{"norm_place": "pre", "rope_base": 25700.0, "qk_norm": false, "tie_embeddings": false, "init_std_o": 0.0, "lr": 0.00764, "lr_mult_up": 0.754, "grad_clip": 1.0, "warmup_steps": 200, "decay_fraction": 0.698, "final_lr_fraction": 0.0, "batch_tokens": 262144, "seq_len": 256, "train_tokens": 899800000, "steps": 3433}
Each number is 128 + 24 x the weight over the matrix's rms, rounded and kept within 0 to 255. Layers, rows and columns count from 0. Numbers have three digits each.

# down: layer 7 MLP down (transposed), 1536x384, rms 0.267, rows 154-222, columns 288-383
# up: layer 7 MLP up, 1536x384, rms 0.203, rows 155-223, columns 288-383
down154:128115080104128125111142123128132194137147133123120121123143134124153111141122139149123117098103087134119126143160084135121105139143083130146120150107162073124168131166159119116138124159152108139173144125227114103155175137147126142106104115105116114127098143117124140108129149095160139116
up155:115135133137137146163116122114152121138104098107107142111141097163125133069097096116114121122177119173105168135115121157094094130164134140129120124110129177103142110157097147156146126179109145120144114132102141137102149114076133186140092125140153123111138172093171160148131158109163145101
down155:152142080104177103163144103115141147103128195067115071097110136113091155098130124126144110124147115128131098153098098100130112115122168130109181154118103171129129125154132102140143112098192134147126102162112135109162104094101162169141161126140121107149143166100154082108155126099111138148
up156:109119126124141148175141112174109127106154159067081135096097109120107171106125115090169137158156127135109119122124133166144101097177123125123124170126116107108141120143159102128069138137069121099123148141159102115125148128148094119147096124076122131104157129119181157127113135104122170157
down156:129150122166132099131137115122142103129098107139151123142125118130142093132104092173118132125081131085113136119093122112118138162064110164161119115114143105173127127138109165118169097117147139145121114118100151143122130121102149129119130099131107096134073103121125111107127134161153085100
up157:163180147149086113114095121153125119122156144083127111135103108184135121113126111135161178089112123113153140102157130173101127137122103086123123174191125153165127153103109152120163087122109144101136160100127125149156183152161155153103121133126098088102149082110140162118124114112143090113
down157:108142092139133141113110170119132107154118097102102121157115138143128127144137130147141116143107150117151112149134125121159168137125171182157154090122107141099122126152138125118106144156148131144101138158140121085104099159095073146086124083129140182150099154134121114154128105103101145137
up158:147178159081140111141143122145142148083099124131121124133114126083089152100152131126118154104187154122161134109127110101127150159112113139102145103100138168176123127093149101068109127153174097123089140116077125127152165118157103104121118139114139149111139104092121142162128131110099120154
down158:083166160128156120155132126091137134127087111129167107136099089108178151119104150171137131139165084138129112156165148132140146099141109150162155147157111112103124069090079155067127102139117160143114113143162092120137094163131119104136134133120147131128099139134121121104166110118094081157
up159:102113133119122169136127171130142127136125145119157175087117100119124143179152104130129168126127124104121102142079099159124140103149126113129140108127180126109127145125130138175151105171128071125149157147080129152143106140134127115130145099126153106148104117189150107106091083131150105103
down159:144117133120122134138174111142137134127187106122129059120115082095119118129163152133144158129123097134140118133139130123087097144084138087148117153046093132140150110096125107133155124115134146143107120111139146109115161129105125140145132072120142079110135149107144150130066160139101147094
up160:133135116150158139079129142115148128161135106151089085118118134121123113143202113151126125136166116124103141109158123098135126138129116142161121158174144151158149118114122131112123131177148117104156117097090146129115123138120127096114176099159104074112116177147133091095095132144104111145
down160:138135166168125134141121148159091133152138101153144140121121118123138165154101108142131123125146127142134094113098129110164160107160083130135107110147155155108135132147125126122116108112164174127110154117111138104125167133100156080094123116144073156159125128134117164135085130199170132117
up161:157124117145139127106084079156100130180122161100121151165119125113149140146122092128153112113131120108172085120145145140114130123123117084122123166131092148115089148128133168103079098121161134104136117107134135129114129113155136139125138161092124116128123108090158134088163091076126146129
down161:125123093140123103110084092154103082146152150127112160082153161148140129080107108127157098163135109150109188102114145143137117130139132147123114119136129130136107120118134105114146135116125128116104145109132137150138145131113122103133160116083132097134110129148110098157155141140145114136
up162:122136151133124130074093159150120103160146163109116104087115170112136175176179137095123105114130116103114121127170090087148128082106116147125132127122123121120174093144105176150139148132118112149184137118138110155136085163130105106091126136126125163165114160111122134161105154098100152124
down162:142147164141143122131089177157146064110147138119082124120145138125140095198170132123139129107129125145125137129064159123097160155132107098130141108125110110145142142103120119096121132074149138106151113104130130177111111134138118134101125125131115163152127152071110124131121136139119167073
up163:125128130149129094138164139114114123128122102116101155168125108147123095130101132115155123130139164125120109116116114119128090090186096114103109130104186097127170158128119126110142087156133143140139137127104134128122149102136113100139108143127097171113128130146156164150154112127116171140
down163:149164178175094111102087126111157093114162135134094108119182121126091136150111112161115104122164134122107096118146160155120134182161178101113123120196119150132129140119170137140124128163149148132142077103139133139111150145128105121093111113156113142118088063122143149153126128117125117180
up164:136139099129127133110137100134107108117111090106089138095098131130144146135145120146133117116142142113114120103145123078162155139119155147156116112074119137127150149087118117136141114117153119129133129109108121118114120123090159121159094125124140120116124168111148160158113149121106080173
down164:153110136097165092156104153108133145142159149120100119105098127123162132135136108099131129122122170146141168143139135113062144089149119101112099141150129148128069157123114151138143083120150138103125126148154131145089182150148100133075130118131090081139151128095150131110150110136111142123
up165:075143116139104155122131124138121124149113135110140152150138124111157120146130165162124168121108088136114134133144126069133121134073138086149099102141119110126152088126142132129140115148129115114174121137184157110131161135096145127131114152142125133133162142138178149085138109126172128096
down165:154108167169118145143138144110109121159141102120121127118131099090074106144146104148083106110119142098109128128127140168144141154129107194113094107130146084143131099114109113121172134129153099112097117145116092169128080138128116091139107103099084128100122118161088116095104115108109100096
up166:110106125158116126119094126120114157094140155120121139119177150091132119136131094130118092151065139125086097201130100098106131116158130126141147149137135101146104114071129088125112127126134128135118128132111123145114098133130140123161097131107119172126120101152135119111122143144133157122
down166:127118151150154109110151104158128097121131138137114120139100089165124108110130148165112139109142123138125126092162129133100116088085136100143087125125146131102182151175130137149116093142119073131135161123133128167124176075130130101111170101157153117124125154105110140120134097138123100165
up167:097121150120157125142111137094142157081090147104141155145128127159117157111144138130121108102144117154117125123129138153100096134136118125106101143111108106149086107166109118157120148182137153097156100106126102143178138122121168140137113115125146139083132118106157118091152086125157153104
down167:125138112123100160091120140146106105169126102117122140124163096104161091152109068136140156172143138057107167086142115094144137096150142125123145139148155146093110139131154123124147125112149117124135161123136116088079093131151117091108162130153103130151166128140094127126092127116104129132
up168:100129119165188143115127126062162127087130141144134122138135134183107114105122139131158113139136142142133129153169115096103140109069142139115124138165127122140115057187141118144117139123118137127122105119125125129145118076148112133172138121118097117147122097140117135176142141113112119132
down168:110110104098116106111157119161122088162123122094110103146111076156128118121124127136116113109109150125113122119110141110096102141079101171148104186117115134086129138152084176142118133119131116086117153141137148130116141118104082082183102083154137107129143113129101108141094121139114147167
up169:172149169144134150092096123134162127172138130135137126095134166112112194107069136139157137137126143125187067120101110129133139109126098169139152118149125128119125133049140077096175124096125136121127112115124128154125109118094145117114114132180099150147150081125130129121106131153132172114
down169:113117090116165150118131130131116143122123152103119136149120117115140118163143107118134098159108119160133161127155071156141082123111144086157129093110108110082141149125149184138104138142147094146123148144179111115172131118124129152119094110158141130135114098050145090120144115155131135108
up170:133140160092148139155125140092140158140150148158091109150119147149123136148179128128120104147149133133141184109136188175147136110101108079132107138125145127144115148113081119165179121129115167138168114105095106135144174119144152113115104116132141110133159121138106148133094101110127165183
down170:084103114135098124110099126141075143106096155129123173092153135143127102115084134111189129123119081102096137124153111157102118147144196138096176048133110174140137106128119091144098128122126100108110139097153183087076073087137149152091121169133114130123136080127119080174163090108125109098
up171:109107112097117110112123098121126165095102107090122122127134115107170132127087121132191162166126147147138160110128117103143121125145134144095130157080161131169110118101208131125134163106130102089160169118111099151163166083155176160122076132136118100095126155184116139089172164144145151086
down171:130119122139148116114137106147124125146125126102126088081099166169160119151129134148171103110125164094146097140149143108125189157109113109086113152144124127138166117091106146119126139124116152094116102147126132103130067142103116142145106104128124121124124123120140114142103128141158101119
up172:100168126107112123148142159093126142190129157116137125126177121088138078138131156150162148099172132141110093096136120115108092112126096148129117103149178071106126155109135117108130106171110107107097150141127091151102155151143117107100145114110111147165153117141096177166092123103097115090
down172:135091119110136175118073114111124163112151109096126127124148106111186109178122104117118158182097134124196111108139167110104109114121095175142136140128051128118137133142189126106102110111171095120079076134116130140109114144088103185123142114113166137070150156149136173140096138133153141131
up173:139101123113133108126154113134162102112135103123171152122111145080120144139143117129172100073115141122142137107142107175159146157149098128113117117102151127145150145134121104117096095154132116135107136132103093121160103148149122103111114136146109144144159134156072157174151133126152123148
down173:145157138129112143170127137133119138143101102137111111114176130123145065128162153171149115137124127152139087149123099123127088114114105142098152120117147142125130091151168143150092133144144182104132093102147120145154124120122097141111101128131115126140107124113079116151098137137102126149
up174:135132156161135166137132111124086103107091164111182097078104163131164142163119128120146119142126111132128141132165095104114121063147100168140135132136109131104125129139111155120170113072144131103136182127117173143120148178110107131115105166127106154125156104131110118073170158131099133173
down174:113170097103168126133086130128123174138139148124131152114139141079112138133134118119132113159146150128152174155136125144137158101130096109145152141127122146110161117101129138152112125129094143141125145121100104132135071125110111079142110150098154122152147140148140133179106158140151144113
up175:155134137149130130114124146126119095090129139122117119119131154141101122083113145097098146136122120119112140164158125143130107105121126134130125126123140109127141085192126149114141165116162148127133113130134117159142126124075173079170080170147127160111102141119115147121148102108129134140
down175:073132108118150146095117143138120111128161123144147120165128106106111118127118062192136165142121160149096148120150120094131120092158179139080126156146091150147116154117106121119111130113136161119157091161143125091120126095125119163106112149154129131179113189124141134155125165126126140135
up176:126147150154161131122104125131085067113159128117109156117106142187083156164160094129126172126142120146075116161074115118119142139107110125104126127176111118138135144156113083136137131121168170150104136149150117072134120093130167122116135122107163150150155129113171138134094142135149127115
down176:156134182103053159102120144097135109133149135104147132117117140134158163087153128142146129117129120098095142155151114152128109136105152124161127109098169124136096102151157130137118178060123102126171148136081061195101131171147154144090142076125170152104137114158118161120110152137157118112
up177:106095130125125141155138143076140136105131138102141142115116129109095119139105156183080106132168113138148140139146054138186125116105134113132150108152103145131141162127101151125111119163123144120131140042101092125085177161167123090131172158122141111174111128118130134137129148116173138128
down177:152145135142097114155137110171124141148089114135161132166102111137197143163102104117162117158114141105117132068145106098120071122129112138114088139126165155182134163147106116135101105134135103126127087153139127132165135103112111109118136147125119124178124132146142148173108118116145095124
up178:141174082126154112109134152080092118143094118155077131151127129147138144128104125108122135148139132134133032102111141170122149139123100136076124112129120112146101112161094110100147110134096123138124094074118121124139136105148120110095143126082124127152108127150172115140128164132152138156
down178:112161101117092128120124123128174124137165124144100093145113144128132122143132139103128117118107136118106182130117083102096118136118140139143145127144106131094137101125167149158129120126087141121104171137107118127107105142123138094134091144177147158142101109141141121121100095169154122152
up179:161094143140157127090120114145156121129133094125148098135118107152077135118135146118113133170132151139074111133162109074165116099101120143095136134138136145126116176115142089146088085143163168176105128146116169148126130133134131129104106125148171155112100127131141146120117127116147127107
down179:153068118143129145111148091104141135116111089124113178163145155171119100090131093157125109171129110145097125147141082115159112138126140146156134132112131138191138139129137117119127099144130190142123122144118110147086208157153117150082172087114133158118136147114133124119124139133151128117
up180:175112157115107166138143124108126124137128078179130104125103132159119135111159172108117132131155132111087119162110069113100179154176143152182131160134138112141089106127118166104115120131130131105105142135140143142151139129115157124165111126102153155116132139105109101146137099132099138147
down180:123136146162118142116102098132131111105108147122093131128116133157145176086127132148130127133143095078160118125127116062094125111157154162161153151148120171091110118147146123095097143115131143169090151154153109199113124156127168134145148126141149170114114121103122109133128138166135134173
up181:122082155094145120103159110132118146136165118151149168133131094104130121121136136124135158155143118129139171149133076183168127105125154133138113095146106113158125115115135127119149126105124137116122107174087094128107139157113134156067168107131165121119101153157143119122160137109154122147
down181:164133135156139129150129134118160134141121120128125123142122080137172103089159094158127148155169150075115102086165162121154142121098116123124181107163090079087107157101131088107136157127109106142127190161121123126107099131132132111114161147134097151107148173144144120099118123125142100107
up182:092104119116139139141135109146163120150121132114163139100119155124116104141147154183107136103118115114140098137132131157125142148180077194089145089155130169147122093075132070137138108103135150160203145153121142110141158125097112149175124079109132152133128100118095089127148104125092136149
down182:145097145087110100115126162134080157109147147092139116175103109122110123152103104144151125143128128124101116104104137112111129124119150109099096157104143110097119140164116184073130119156140127124103128152119116108137097123134140149127127146150149102134109108083125134145137158115139124111
up183:095164162133131163087126120170141135180099195131113134157148119031117111160124133158136121109132122136129111108142127149148156093106139133103169157121111155137156114110097132152142104148089140135135133116139122108120150109117129111166115135123119145105133091103133136129116120155139098117
down183:139113097131127100143131142098111135116102112134147120151112150165122108129144118129118124128112141112124108134122149126105125150130124141159078122162109093100122123149108118135105141104138151106110111098149157161102101165122166150151154130147121130173124163131114096130143145107129160152
up184:114083119124151118102130104104131126105087134120106107129124119089139134136116115128119132114125132131119100149130158135168135125161123110134136173145140026128161135146150149147103113177151135147145095188111113106122103071133119073093138109129153165124171207138153103132112140122157148094
down184:158171139156115157099112141113142173140134140145141114125155093136113099103115111126132176114124123153100111124133149124120130117128127172168142161142168128135120094138146112113155133061115133109090134113134168125121159134132105141128094159135148084146083086109116110133096087127138112107
up185:137143120114106109111111112121105132090103142137151087141107140116133118107111101144129143148129149119169136088172152107117104172083130143152130130136079135134124096138151117095101113081120133108156129119137131177084171089119160146138156126099151152145142137149123159173147141123153125150
down185:113111109129120110140125172147141116140169154098103147114128083125120108132090154107143101115105128165087120172151139140128141087163165122124118131130133161123109156135094146145131151150164148120162147155148134124131121115144127124156089096150113143146125169098108105111111105153151154120
up186:144125166144128151136147116146167087076146149117170112117155148176131144159158146119110111143141145186119144157081174146130100122095147129113123098136136093117158140149138178139117133147138141143105124143112140150130128131120111129111117149100126177104092162164155165153088115142115145130
down186:136121108107103110125132126087075142128091106113125136136100142073116126113123095135164096127156115106111110126104146155141115116149110111104153128127086138132116120133130100101144109101098137128169159114134110133133141137105129108125155137177126131118119083150122096116120139141140152118
up187:124146116058126144139096155119128111114101105070160082163119122119093067085134178132148101114099130150118118105148125129124092184133140120144116148132101085121089124107129155126080125156138130142121099164082139142109121118130131077141116137133122166124128152133164119103137072122150105104
down187:129113131120121149118163097100160110122121168174156140098136106134157171156146080126143123133097114110122159129130093129170137141128124136121129112117131165111161129136107123154129138081098176133138123111121118167162125139138125147144158131149140100113100151118116146135124117151114134158
up188:145106073117156099177105179109140139137124137116124122121137127110168136173111145122155156096163104143142124136127120120079130120100132133144160138097171130140154106144115104142120089103107175114119123126112137122116140102102172163134094113170115116135114124154153129143105151095112081156
down188:114129123111139097167118138152136159102169112085114126146076120124148134125103096155140128131140126137080128152120138061121127137131149137100115119167140148100156123118115146179141139123118133140142115130104178099136105123164058125154096122121100119147117080138137109096156123130100132166
up189:125134106142129099130153109131084131145149093143111097125116104152149136142114132175140133107076148146144125103145100118122096163134137152095143145146100132121080127141093136135110126119114153126140105154138131115155136121118133146111131097132159136147154137130162141090139114137177116122
down189:124133103120184124100103123181102138142136140150092159120111097156122147135088142077136132142133103110108147132143086123121142105107114144144136114123089149131124108117144139100129118157147125126102162105110150102084123098142105098132126099107074110129133146106084138153122148105096140154
up190:127129128115163159135136113152117158145142143095101089123090190154122128134146126120147129162116103115145128159108130169133100151106104078127147128097130124123139135075120110120151090112144148091101124160094107085168104141134151190110113101139076106128147108163129123144173133132156114137
down190:162098130146102120139162113154089111104117133119130136120133148089109099162111126099140123138131113095112149105129160092147100119159136104113135161150148113145121128133095131149113158133133145150132156121076138081148122130148135104140131143122167152132126136092133131174130097132184170114
up191:144164110147157098111122126146136129122118123131123146119129144172131160125114162140124116127125122102127163124135138127113139113124132137107111127105139131148109106107144121182142167127190115133114163087100159133083107140120119111081133158098135076170140131129123140126106137147169125178
down191:084083146135103122140104113124135129138128153110139119128127086124129134118122134115125162122097120129132092106136149109155091116145158152141141147138140107098112154086144122117124126109155142145149099154141111125171107139131098103127145156144108134103156149124117155119135104140122135100
up192:110148168123129132077158158162090103112123135107146132138141091123094141137080112097149140143127161155109153104124137153138178117112122122177105116129172106131134115112145128122153107098151154147104163126140138127123125101147136136105138091112161117098162103148131150141171150126134135115
down192:143144183116110102127115096146156146133144170149094167130111130103134149161137126133057132150107113149123139158171130164133119108107114149088153143168102128077124120122130140122117144135147120135138145165166187115145081161102128136149139127119140167116167131133074123097154145105159094123
up193:126126134117103145118106116129113130081100087091152111156168111157157105112126135132158123110110089141142123138079149114113157074110150119148114143148086060112168144144143115121076143181107095169112127139107148070116120130135096114137137126083161122090103116110129117112154153090122104142
down193:150135144127136130079166183101084096119158076122166082116140144063102148120143134117111138107128088095126099161152113148141147139103144120168134078104141093116126148105094141158142120152118099144143071114113111155130152124154156110120096115182138098106100147118147126161152121124122201105
up194:118130164107144083160142149163103146130126124119149121110113120124144082128137161137115180134107105098120157141104130108139104123124173115200137132113143147128154148119131133153138142152117083103101150125093112106155134110069148135119082128115153104120125150161103135153103114101126125106
down194:104110145099118140103096115108106109139105120153166173127123149184117100122133106097114108120095117140114096104096069140097109148132161160144125130167095121165124117147155165122113150157077113129178109126177158122132161092154122167077119079071163168126142141139160124131117130115123141091
up195:084146136146113151129113131114133181135154127143177128088130135112109104144113144119116070125105126127122143087154125137084124126152128088137129126112139104111126110182082140141148170114095107130114115130175116139127096112168134129121151119191166114135151155156140127136089106130114161116
down195:122160111119123147118132137152154144134121138119127139120087145125144134142124124155154143091150141114156094124164113090146160102126129150128141131140132164148189127117134087141160111124143091154112150140116126106123111152199139129132115108108118128139137126161127119161091131126144094089
up196:118099119131103119143148086160145125126122142157136143089146144112121112111143183116155110103144117156110104099128147116149096099137135105139155142126116116142120149134157091160118137092117162151112124117125160129158112130090146083132107114110155121144150171187135114116094142148134144100
down196:108132103113140150131114132090107107135105076161153104099123170103175167128158162143123105140091110133129100087118155099149128118165137113113139108110093143129121133125110080142107128140129147170083087121111141122163124133112095118130164106155134159158160125142082105119104108077158180101
up197:073107166105137167123103155103153128114146110093093119160105141125138142149157137128157118171131062120146108126119140131152147129118115083122127083115141163152152168116133130132117158168144143115098127138177135114113146109143173132098119101096143137149154127130146115149134081087139106108
down197:131071117067053136126130172158139123096108147120113083171111114119099157137141106156134150097084125130137120132127153076110132147164091132110136128089124173121140151102098087103093080157152169148150148120130143128119124133126110146153122132094126134154127116111115107114121120096163121109
up198:162088137125135091163153136097124170085101086107121138129141111160135155142123112110141143171118145123157134104128128121134117153111102114076085144123169100071163140130112131139125139113162126164081118086119101116094121133145103117159123143169156129162145156117082109169141154118155088152
down198:137122120180137138095131153130115120132138137157092131138093100128096128118135162080136121114127119118101091134121141113109124086112112133169114112140090116181101118136114144121110114152104086107140133159124089152148138087110140155112122131118117095126125152157120147124113101114070112122
up199:125110104169146151174126140074152142120107135103103137139101088133088158134079160124147141185174159107075101130165106121134108170135123072120153107148152090141122128100127130160131139129180135132145128179133098102136134131121143127120113119133136125121116169135165108130148110135100121154
down199:137100159118123166129123159136121121117101143105122124110131149131153115110154097124097122141147126170161095145074127136154129078092127108143196163135110155130127118080146107140143164129062126102142173124152158130167138078113123109117145153069142125148074126104122120142129105125111128123
up200:124133130128100099139151131118097110157140128143124151093161166101099156131081088129134141110152159119136137148183151166127129114150111096116139124109143150117124148130074139105134124111155132108089106132149112131138143144130126140095141143161099117103132103141117158136148139119121101124
down200:110146132097133141133149120123176122108143135131122120122151151119095106107165133129128150143157105139105140144105107139155107153123143112089139157134125104116114104124139114145145123164110110158131143129097115102142153153118109102146135146107109117112130121161089138116147116155170124111
up201:141117119150106160112137115119145136119137117146123120138139096086157138106101120119137164141145128174186132128116149132118138148110140105103115109094149140106097124152155175129120139124199154122070121151114155125139124115156142124143089119112112124098097087110121142154110127145132114154
down201:111064091097157145141122132123111137115105158117161154160125159096151127120166163108118096068078111149105147147147110138155110080131138144145116099136166126141107120107084089088139154142154137154146147152126092113071113129136157131100117110135098118134168161096155091122109102141111110112
up202:151173158136131181077173132101127106146163130083126113105132126113144113125106127146109103150098158083082077140129161118111111183089128112126133132102151112189110152118108145182139119145130076147170126132144108135111142171117170151129133118096130130114134141134119117100114191144136139143
down202:119074146158184130128086122110116118174147106130148162110088099162111150099121066143112129146120133171129133089105136093133131109138123140129106122093132150139138154129124161122105144066167098129112113136175133141132104113153093134097132144131143102154128115088093118168132096138163164134
up203:169131136119130120072107134129118103152121154146100087119158150134133135109126111153149128107190143130132144124149157112127145133139121107136127133160094161157138090194109162147117134139149126141125111133076129134129113132159123153169109150123126116114106169139102123136096142092119118155
down203:137104120130162115195126140150083152121115144163133135141117150123134123156119120124160098146108130144109111129129164118093112143115131106150133152141157125093136159102128108129116149105134136155131119126157114134120142147109155124169146122169110150100166119091105109135132150171131139111
up204:130129125103132128127154132133140156127122170098172146155115116072118118160104145141080096147156140147161138117102141102136149087109125159110097130111131143161134103217159142129130139136151152097119124140166168121138128140063176115135103134097092107142076152139185117157124162132156107135
down204:111136201097187144125132135147141128173167135159169131182101113096151143080159115174136121200112113141114110122110127107135113148123161147115145170142134176100076132156123108144122098122126147148122152132163154097130063144075128101120140115118080092153120179124141113132126133149156114175
up205:160163116135112116149103149134102088119104127104148109117132088110125135088125132124085123119118142139104120098110119131109143129131116177129123110120105202118118099123133135135135114093102113115165144140136130126161143110088153145155098134103104112157112117089104118138085091075125145151
down205:113151129143145113089162114138112142127135173131079128145109145150126111150123154145129124175160102092105143133155098139125138128158132089109159086108132120143164118153132112106118109116123120109151149106115124120093148166167096098178144141134140138135148133129121115120151147141126108100
up206:148100163121100084177163104167136113164111131110108098107110130121127148148127109140123130093167190119123124118143114187136172115129130133119106107130118137138161081153088137119074137151107121123089123102090133119139136170111122144145131103147127138108082140086112119139104123148161122149
down206:134140093127163129138117106103138125147146133128138174121123139145154119139169137171155115117102115091118185099122139078107114107092113132171156145133106104092108119108135193132151138115129123116152183126145103143107159134101118158146124142110132100141133130141104139101140164187112152130
up207:146096153149132113130148113148100128133109125116183154076155130161157163108117117108161135125122128134168110135128124123126124119110173112126133090155107118151138137102119127141143155129104133157098122119070143146125136146134121193156122116086127115099138114150120145172106132085110107118
down207:126114123150140130105137117129108136097118162111124128085133130123136135119180111122136124146138124121125138149132144144161110124154160156134116150159144159126131149091118115165116180093121106170100141098138154118063113164092154056095161152110163114107127090119123124160158069141157181113
up208:125115144097090121121114173140125138165130154137147120089111137150144136163112113154146101149141119146157095171096141125107160138145102157134063123151128162144161115178145115091132132132147077134140131128147089142108142119139179130111113146104163139139115109099100121166112165111117099086
down208:112100115114127120095139137122129118135128125158136166123123112135107151135100122114126155145107119123068142106130123118112092094099125121119092139084072156112128115129088139143151096112129119118123107110081136152121141128085106131110095168113171162157061141128138094143089127092121157108
up209:117157145114177138136089101134114142107122139112106126138131142111156158138128160139079158138126112174141166151149159149124131105144157133150111107152171130115083149102155156144110117135150114149100111149088116117152136149150138122160096076136113146127119104174142078126147134088139135081
down209:142114151106140117147135134181114134144124157154132120152112179127115138123122182151102138150129126122159132133107122149144145148128156116114152145105107146081128131114109044104124143119116143169075187166109130062098127149123103098144119143124131168111132150128084145138103157193107144128
up210:170101124115119176140079142121121095069161094137108152105154122147135141124138153095129122105115119137175062174132138137141153139116139179142142141118101120085102124147159136121119138123109140110116163131139129136109120083083158137135127098125133117113155094145152078127105142095131123107
down210:104144136132135129130149118143090166140123138132120134128140117146111126123099105172083137148109140090116143124165169142160103138141097127129142064149122153145146134128101119130132125137170144108105125138092141115155120154102104154114085117159159110111125106154135130120134106146111128138
up211:122069154144096120135137138136147113139169063155127127162144133131120153132114144107142107162142136156102131135134105147116111126104095118123106111138152137132112077069119117144119131106094082138134080129139131115121117113087111074118097122107103108133147128152146140115147173165121102118
down211:112154089121152153110127128132099133141139148125123120151068137117118116102136125126114144132127150106154139118111117134131118107153152109151159139126127135136147148138132131118165137122116098130123178188120149106123111135142156149151148132127134129143120136085132121126112093088128122127
up212:173124109105107172112125126111136073102161140150108101096123105107141126118134150133150149121082121134144115170139179124103117114153151129178104079118115180101086147135124093117136174120076163114124141151195170114140171134155086146104136097114128167111142164113162161078117206113160140142
down212:090135130135136109143125127118156090108120135131147137133095172125144184103141126129114149104133127146110125103120143111137112129211146097125140146132130164165148116152079106162126167112133147108139177134141129141113109149170122132162159167128153125156154144146116131170111084158166147115
up213:112184119130107105140122121099106126129168158109181141140134130115122147144109115157144090139113098116126120081077122124097129135142147186158157127154111165130156124148105125097113133141167143116112135113156140166108092094120195140162159133193129108142104132139167082135099105118102131117
down213:118172146159117145139177164116167156148092112178125097091084092164157116143129149131130145130149122160112149118143149156150150131141161068124105158109128123124118138137140146135140147147139098146067138131145151150159131140111070095107073110127111094127139121081095124098159132118096141142
up214:151141141119153146121092162174073152123130093109111112102114111105124131128119108107128087111121163100088135086144116142109093131092169110129134167101130133091153123165114141075098113120154151111125131105121119157164127088117156107142097130092149091112154102135100157108128129147134119141
down214:096132143143130128166162117141123121138163165107090104112136140156144121123094122132181098100161128128101140112113181102062154135121155113120129139129092141127153092114117100133134107065143118119102097132136143142152091092094136150163132186129131099132109123116167156114130141135162116144
up215:114128124151163142140108103108154128130120086090103142138171146109138122129090068133193090131090130075140067118091145132141130095161109132114124132114118127158116136152107147144107124137155132115161118150088147134130159126149124118163121131091128107145123121137189147107133156122097129114
down215:105114150137134100134135127139125132095138168140140166122163090135126098055128146140119135130123131151116121081111132140140105142120115129156109150119147118190149129116122138164093166143101152095115116130182110093146127168105131116123142108121110143110150122115138134135134122135119117131
up216:096108121108118152157117111108108106115095129141116135161123107125137112183127146133114104093156172138094089134157092149118141120134110129120112106144174131081156119116131060184165136124128147152120110091129144171096120127141118099094135113137112148150063121127132115103130168128112124123
down216:118122145154097144139197121106188113132101116097146120094118092119108124122124108121129163126145140111090189106097125201126154148117185125116147112134135157165019166130070128109141138086144158152141136186160125137174116109127181124143136129101187113130112105113161146068094104114154148112
up217:132137126126156120104144171130131113106145168108175111163111159109083125172154125150119135125070090130136139154140163173129168122143106140144112100161157130148124142151124125151101132137121139140117125180111148121121126165136117124103124116101139118126158059124173173140142160117118124120
down217:145136163114107148157119101131141108157151048169130157125121140144193127127098138140135176123131137139116091103163074119132113142108115160096130142090107119150183143119146133131091126134118111125073132135114117116127141062171134163106128139159114160138094178087172116116145141118162136134
up218:133137123123152137095151176125131146126149116147136128140133117113162119150154114180144159124125120148131137118104085154140117119133140158124132169124125102102151079158138119144099109105085100109097131113131108140149069124106147139111122127168121104125125082124113137147096124101111161132
down218:153102106103107092116145132122105116089115111125144149127132115156117172149154095126135132142116105109151168139107131147148114140160147101121093092154119123133054111133101088144115146133128192124147128126142103157061101121153141140105104161137145182172148119122135125135131124116126165129
up219:093111104125125175085152144144133123094159122140145119154052143121085123147127116089140198073130122147123101135143139097138115138097122105133164127114120154132168100124107102147097118119127115141110166115112151088141124148133143150110164153099116096122113132115134196114109132056135096156
down219:103169106112134147170097087118137117114127135149125078127141118138161151143119152152102119157146135184088154085117154162125131156126096124117129109134114132150126158104141096096105168140139149080136123147157119150124175106164125154144121163160127137138115101111106134138126142110107120135
up220:129162174115161121071114098114107115115097126112147162135134098161125111177139159091127103104143130138167140158123117140107133135081130137124156093105134135125147173132144098119099147170111125106142135148166125130149129127145173119126108116106098111150118138106118132090121100123110141099
down220:116137102147088110169112180148140134135145151095162098117111153105126102098142144152144170117186116129125124115165129118115127121116113137119104154128121075124175128129119131117121113096124125149118160103073141138133121171155101148122141110154147092173146129156139098146107162134159137165
up221:107110108116145138135123124196124119123108127147138162116094118158118092155163116118100141115114107139130157137100112150157143069088153110130130138143144148140145136095127110121117124149108131120115106109171146104136132108119126162105195117159101160144150109156130134163138140142165149143
down221:159145112132104107138142160138123108160141151107160114126129128131129135132166110089128126144128112112109141101127089104133154122144105136145141118089135124137133147093139153109114087116117116125165110130102120107128113119141119138133140146120107116109166105117155123111152122142149158140
up222:128150117170135159115127137130111163136088116127104104170158159065129130150136129124123102138120106104105090108125128141089136137172119143121146149117159133127121157150172145107098148168114078152112148157155106086142126117054068133125105118083153106131146135135112167133139122156122117169
down222:115117140101138111135176119125137082115164120154131108092140165131096126123143116080079119182162135115124130144091145118067136140119085097161135098128116124147156140139121109118155089106126104058142139151149113120115121101137120154146097113122130095118128104129149137088104107107095105103
up223:083103114112136109160128133151182095092150133100155135134099120084118106175088082135075136120103172117148102135112098134137088117158136110133096127098133166127112090172127172116131170126133084120105136105116123116112143120120120141130134112119148104127122106143118141105093086134090126164